python train.py --num_hidden_layers=13 --init="normal" --init_std_qkv=0.042 --init_std_down=0.0 --beta2=0.95 --schedule="wsd" --decay_fraction=0.789 --decay_shape="linear" --max_seq_len=512 --dataset="wikipedia_en"
Each number is 500 + 50 x the weight over its row's rms, rounded and kept within 0 to 999. Layers, rows and columns count from 0. Numbers have three digits each. The size before them is the row's rms in percent of the matrix's.

# layer 10 MLP down (transposed), 1600x320, rms 0.108, rows 1532-1599, columns 120-159
103:468436481512557454415532521371537419412539519466547413466452529428499468475602492530519479493486552462566490513541502526
084:491387525534503461505531509479488519564498406523401492485510553554451607516547447547527450483545505502434529440475560486
096:485454478487545545486479432537486444540420444460491552466438405493445546560426547496476526529426459517439446467443376497
096:365481515483453540534526567508461576527485457419580532512451439555460543467511514453507542474482520498422526476457557600
099:534501487587514446536457488544474542525599456537522447546504457551400409517546580467589523576537490600535566467497530463
105:555479562533567512534527515527452456436437494478529434435502459527555458517491561532550500529467492518531468446489534579
103:518451540493498497520477495467515446466428464493496422438557456508452437431508453440541524551498466419533487518619371473
092:496506509352498573463581441428556496443506491527466557539486488512551592440451484540441423406564456476503449506533533515
105:514425489450549502522479427449425563530421507489531458419502527424376501585557544486598476521526455513453491560538585536
095:475457606479400501532463558561562477529549594410582456399539511586447504518530455521516433491487459450425482487435497544
090:526520569464516550468454488446488567504498456431494444533487572425546458405299567451526550542468476568461574499486495498
107:563476520560543509484530478471393546443445497499405477466431553506601473462546508495588489530480618430438529452608514409
103:476403536503472436561475478535475468483463565540508471418533492532461484426489444540551508428523569571444491519397527534
103:476501460573570566391485557426526490440552519470426402445454510573421531524582531521539481476592548564505445549604455479
115:542526516503344552568451546577401510494544442521533537585506526540551447520527480487504449558478528433525561543461443469
108:502509455406556574454415528482477463516437547539420435500492551405480524494541486510499508574495476489594458487641463457
111:408491445459533512492469375475446584567557518389566468506499463481595533529459468569500562336513524450567426448515522504
106:414542448435436492403533418526492620558437578464553480544487461474515541540515479494519487531558480474540548514460480517
098:587590496473464507532486523545539501530423578390522488541536483429449474501526567504472420395527550389568461512440510373
099:446440584467452610417560432461458533393549534518434551502519515592586495452394514524502469553459495463415484486521529533
093:510467501475531438452520496542444541568450616473521492539570477474499449447458482507422557460587506537482489503484482548
105:495492580425418533448505523518522559486570569461383536489491475542580528650560478515455488543482542527530576552459433488
108:478580611463532461513516474515395557365464482506463508581436590473479550523456452513519447508512487539499522569525576492
097:476401430563540493562526497444546459460547613589630573430573603469461489550543464475503471603493469449428441534627519506
099:577323480351505518464521506424447499476491491542367400580526500466588552534454576487550531532526557527545427459513607582
100:495528474417512522548449518480540570478453522504409451574480540600558539505517506515509508474575455557597510464403507525
094:529467344536543511574504476547489511565586628527383470529591527442455537522444419573441478551553441531477548518501506519
105:544572457489449491491512517475528548485538389479453497481504527459483569402476448456440541555550409501514385549555526501
102:478480588597503510518486416531436499498561508543461478541469418471511566448566544494581492609608437498451497489458468445
103:554535401535539451584576455492416605527451452496554504516492494513522484361474538516542504566484523517436567457487444588
094:517475516445432513545588497465516481446470483511489577444447460562441448444525404599490481510410512464447463559459445483
106:513478453576400523474379514457432525402517485500507418566414614544544544511518572519519502475541516503464611476452502545
105:513574468490453484578507526581535511465433516489475498525470534540488417502483521541485507451514536456459564494463426504
109:533492498583391470500513413529495531531519473511505494547496525618467544524460535482578458432496550477495514539469517574
112:499587399468487622502528549496501511432565465408515494505524444608472398515447434450506495469477437461534530510499566533
103:492521531597519519598500591459415420617551573450490472490523506460572494444408548537448496528514443551545416573488567532
100:486457522487501485472417552466539606524455645511528523443469430505473453551460467444516515419513512569443492509471394522
098:596523437399582446596515568462408509525529511563470516449451544487491544509448521515609508561489583423473488471470494481
087:521498629468463515434551563525466475506426591394457579447565621374496483533534493514532613535508621647498518568546478403
097:477464524471417437572416506409497443463534484559526415436542520527513463473493490457608508522388497497444594545529495529
095:537524494500380444535521453442461458525505537579522402422588493520514436578579560521470473460428513537430554518476565499
089:499476506451555571526478425425526485514424657597451425491468460494447515430527457530499526514516524459428529554548568379
100:534497392568559497512495423495516565514472605497545524467422547455599533430490506491533521437596451490569481495509481481
096:456528491490524371551569541512491484479511495449552556455423540461503578536513497533548513565632521450543509433583466499
103:539521492512545586519586503487434511547514323450435520420468445581445551453509535436447505502472499484563461546595530486
098:454409504441447434485508563413523513440603522506515467517558490459504386406559483521521516443516471491444556533534434465
105:596445450479555484453511505541541591517444382418464562495505446509504469503441477578474515509457523452485487401498501578
100:486485454627547441483487477509500479453434438518492493554495440413522455441512453514429511588537488574459485485462421548
095:467524551456443551465376473527507464507524557488568416522419547597500569518498565516426548430523512528501433499497568526
097:527519449511438452498445516569454442542602518484535463543481438654483472532496482414551553569529481519610533533474501454
083:498474538435521467463487499550461518524474562448528553503508515578557539474501549455547469568432508497595562447512525554
100:521468519499548520498374502531454455457509528544512498594443474475481502544516483441622543583508502507541520502510535464
102:463508468507533511550387523511501428496558571432478524391527453466550427576563467485502559450478481475482515451516541565
090:461463473469498506437470519426495363570512506510488534425529484510517509484554528560558486421618440498503508523550534486
112:476541488421470460489547462460595452555490394470479508520462475530465512442575525423459500497487493432491447412514442474
107:500443559555513599464510572537483524529450543541531548418455505448456420466471486455508497579476423575497458415424448476
101:500583577576404386467510470513457565561573462431464566530472587537503562427453487536605551580427520582497501485469446577
090:559454417509552484448458526557516588501517526475542512518546568497475462400512512581546548554456500520485624494458486560
102:462534441508484482529419527562554479495538422415507517607508480416513584509491505472512545528408499553555549481515486572
103:438512531477528469578477558441583448469536540548506588468478491587514497487526457511451541488551565390488502495460563499
105:496561462490477556469484513481396522554434559533429481550561471466547480531506462478568540518537506534590575447517544474
104:437578543527453468563415430412439459498498552586505442538459513537417559548525481453427492513479669513494518525597407543
097:566439436471487534560510510574370461522442503422492513507457390502517528515486483454536473464477515430452602561631487575
100:574481507454480502497552511438466380436517479536438486426392595574643520542534501509507559501502486479548467498514572596
098:377534584515439417435621430468555469512449409526540458521531409418517432497492468477458568538499506500526463556602448452
101:452510499472586442498425509542410390530503454389583571488614461356577595449485519529465383417496545530505512565439506428
108:475383495560578465482520477510442493442602521506485504496467555594448544540478522491521515456516488460506488606416467427
088:455558496579502530511499570550500477489393534488571484490458517539453519526493423648512506508491469464565680568550493502
# layer 10 MLP up, 1600x320, rms 0.104, rows 1533-1599, columns 120-159
093:485543499485490581563456512573533526604557418483512456522479523503499446410508505470493485466476578461492535542545620501
098:564521447497572514582502528541417549504524484388511486518638510499471458488555488551522362524545439552517455574446496521
101:432481496503495571492444489540524533535509518545462513475516535506529399448427548467409485526462523552518462591454457507
106:383515499475430528605547487416454506500518477459470516502616518457553543378402463527491423514497445504359377479570387519
101:464540549533564440510455445495477645544473538496521548465519522515514460464481469659473529488449508501468497439471533507
098:552436540540474438527450589414611556584504458521457468436476555495475438540489509555410500484508521436501533428545559454
094:515511505498552536456352469402566477520576490453489495505498553312511531391528383524553444463604465440440458492536509415
095:421621486488544486542508566399537483474427563509412535497547433453510514542526397542537454486477503550457431452494564578
101:481466469513504450613449564448498453552520421520500517508566538545449468488442404496493509526514469529580496584478489514
093:532499446533486571475469571493508518445584521515517410479532533550498440498442493501552481470575474575521422405586525514
105:489506482475537506587553483528449464451483538424546500452425490493560544466502435567489537424403478523530502472482516462
105:417509514526539541493505526516469524555519555502484536522516480478467479583467517413460471540626515477509599502564431487
099:509468489489559506494458602534534425455494504482481583468554537551478460473433486479494422403464450469490564456584519491
103:497591553547449469648476574457487473539426502499469469498432399537505496477467453420429490523581514523544562549548508626
101:469502446501469401522539509559547486438457562458536504587467578519450413479525526541434505430522465440516435480498570546
107:433424445472584518572522540466426499445482569495508463541514511517516448432492416450558438538452465427467484516450479489
105:477559586490473477512548471434492559519526507465641443445500539482513592438602524517514508544432424442568525421505509496
097:536542534517546493433498415566438456547431485485420521601451549590543476505485485491479481570595470427414468493468525447
102:492454567436609516516477493591486503426469531476477474536433543603436501489522349541419483429563534503355517446519480527
099:561517479567335440509568449590457438502562452488431415496453471539506414581541500582632521451444502451487549496517522460
099:544457526510459516477598497455509586503549505475407466489479495512386468570563500487520467554568513445501535516512546509
102:520543500479489542461555512482472504522499451476477572582467455546459462486487499542472557481503495503378534539498495492
103:522459494521506518533500424500432516451508481452454457503452485591481505477494468512426436530525579370429518427522475524
098:493420499582546612454469491551413480445487527472499588523543493531470565479455497443472525484571463603480490466495528412
103:405542460513471475551465581441548448551480465403489461498539514536434500481526433549477509472518467646464596524582551492
098:459539559530476514513505449540537686528417442468533545526507482472545455582497523439506570489520596522520526443458572358
104:476517536572488495488551523493531515401545464507539553508410626496459515560482485521514594549618596479440436463408497536
101:488504377517487511544421527435466578563499450452616476465426530504487399494499473506546578464490495563446502409474515431
104:398451455430600510520467457383448509445514486399494468472487542501485518498507517492414491452570555482429569580500496427
097:556540463563537501574489431546518515448467503431484503467432552475435535396473513561479481465550551363575560416517554495
103:538527467553464474486476473505395412471518525526551552442543574507488504561552455495551449482500565477526496499640460471
106:492485407505435511488558543410481473541539464469526547510480479517502366482469502539533516476526572611577472449561510501
106:552549536485487588518478510494490524631519454478487508449517472473483412444518466509462465524464518407430494543545537618
102:553492491452460460438529470532485468484425455503533442464418479395442491467458549505415496536544467538455456401553484482
105:426563468465461484589472538333607454516498587437530456568534583539426535471461540492454485545515574551531501482478428537
103:590531540529526546477486457493421485582504420415538564550427496544463468473495559464519515508453591508479539445529511512
095:509436518615430441488539405496462468609494449466495551568476410519552513444472534528577379528543426434476499438561542474
095:524456464505555561456502511546490420417540502502497455541540525582511470540483485584476440531480452500444568458436537609
098:497495417467483481525545501522555568456519513493465486549459494485524495481514539479447586449482471437485507605476423472
102:506442465505541511500590475607539443593461431455457597522513559534525498491486459490423574453515593459604522517489433397
101:473548493467540537469460496495481482564556595448536527496584464489479553469452551523469415472598545429506538445442628530
104:476496504504552504533531534403515518488587494466494503591486403543419492484565520479456490544464474510506575486487441528
102:441514495560551554544532423528550490492463502486463513559512545442538450552461425428488423550384464493526432539444488427
102:443471408512547384482549476522561428511427522521401483452579542500431462639555528517524518563503488470464489378585440583
104:469542407560599451486383497534550566483492497498423476485606497493487566432544460434523559457462510569463411459564647525
096:516504543525491487586450572606416426418491401495606397499551568534510489436507414466399470514499457515569440489491505508
102:560393396500467457519455489463555519451443479542563450536538527471361551538472425547530508522435516431543530452465539414
097:536530542473581496480537530561460448535499546484526524517475380500449571455403401585505433562472448438481481553416432416
110:516563443575548550551525476517550610407532428566498459456430523542433537481445524510470445498485534493508517439589564456
088:478442451458549535555425572534552481489527597449518409588444567465527535515491361486504511471539590575427445500509534581
103:561409508489492502524546476573547550522512557572510448500534570489561518511514459575540526470458451483537536463547459553
107:443513598494529442481392504459547468492629453387463531485498461562544496588556478564593530488504546400472459521544500456
096:387459526493486482542531479553469578638471639477540407499528567510508475526487519537437553475633475452513485499510576560
098:528523522513410599510494521478406475508437501518512511469453538494533562580430537452497540547492483513414568406551466588
103:539499474465459562530490509466534548448498440521565580517527521542517462455595490468505513555481467489549480382504457560
099:573420448466506380486497448571399483589496509465491447458630507498435481473537419520521473567574490390443520461511642503
098:443502502482503521505471432400507500482444419494504558534415492491530408522496568500456527465647458492550438444441550476
099:530567448544462447552523516482387498519495489451536482539534495473473460590515516535490497448468464440435529486609532475
099:559486478470410530496552481442517488451549504540544446575423410475553496542606565527556476470531519507513486487488519575
117:461543468555445522500539578482462596553431442591522399505577492457505426534543553523586436554486470471568560482568515418
102:568624454540490560514438519528549471474559392472541420467505520483465480533481543475440543474547449486519478532395425619
096:503556492559466618575498507475457463447512484484469459620516481430475538486504447481537493440459505424468482436439576427
099:505481468501471512411543459534407525489515496471478443577490436502506620502547422510556455539465533454457588432423564500
100:443544464424494457486520548475556426526431531443527461545516482549505569437531549445460583439515459504554469490501470523
101:571575501509510452552441435403472517527592540500542486461563539546507558454525555382459449513512525467475410422537591512
101:473515495570578495561547518537514538501436475546480497526529529543445529510392476473450490482526596488505510512536474541
101:430461489568508524560538544510466551542471383629457581561479557515524494542558552524571547475526490496555495528495493491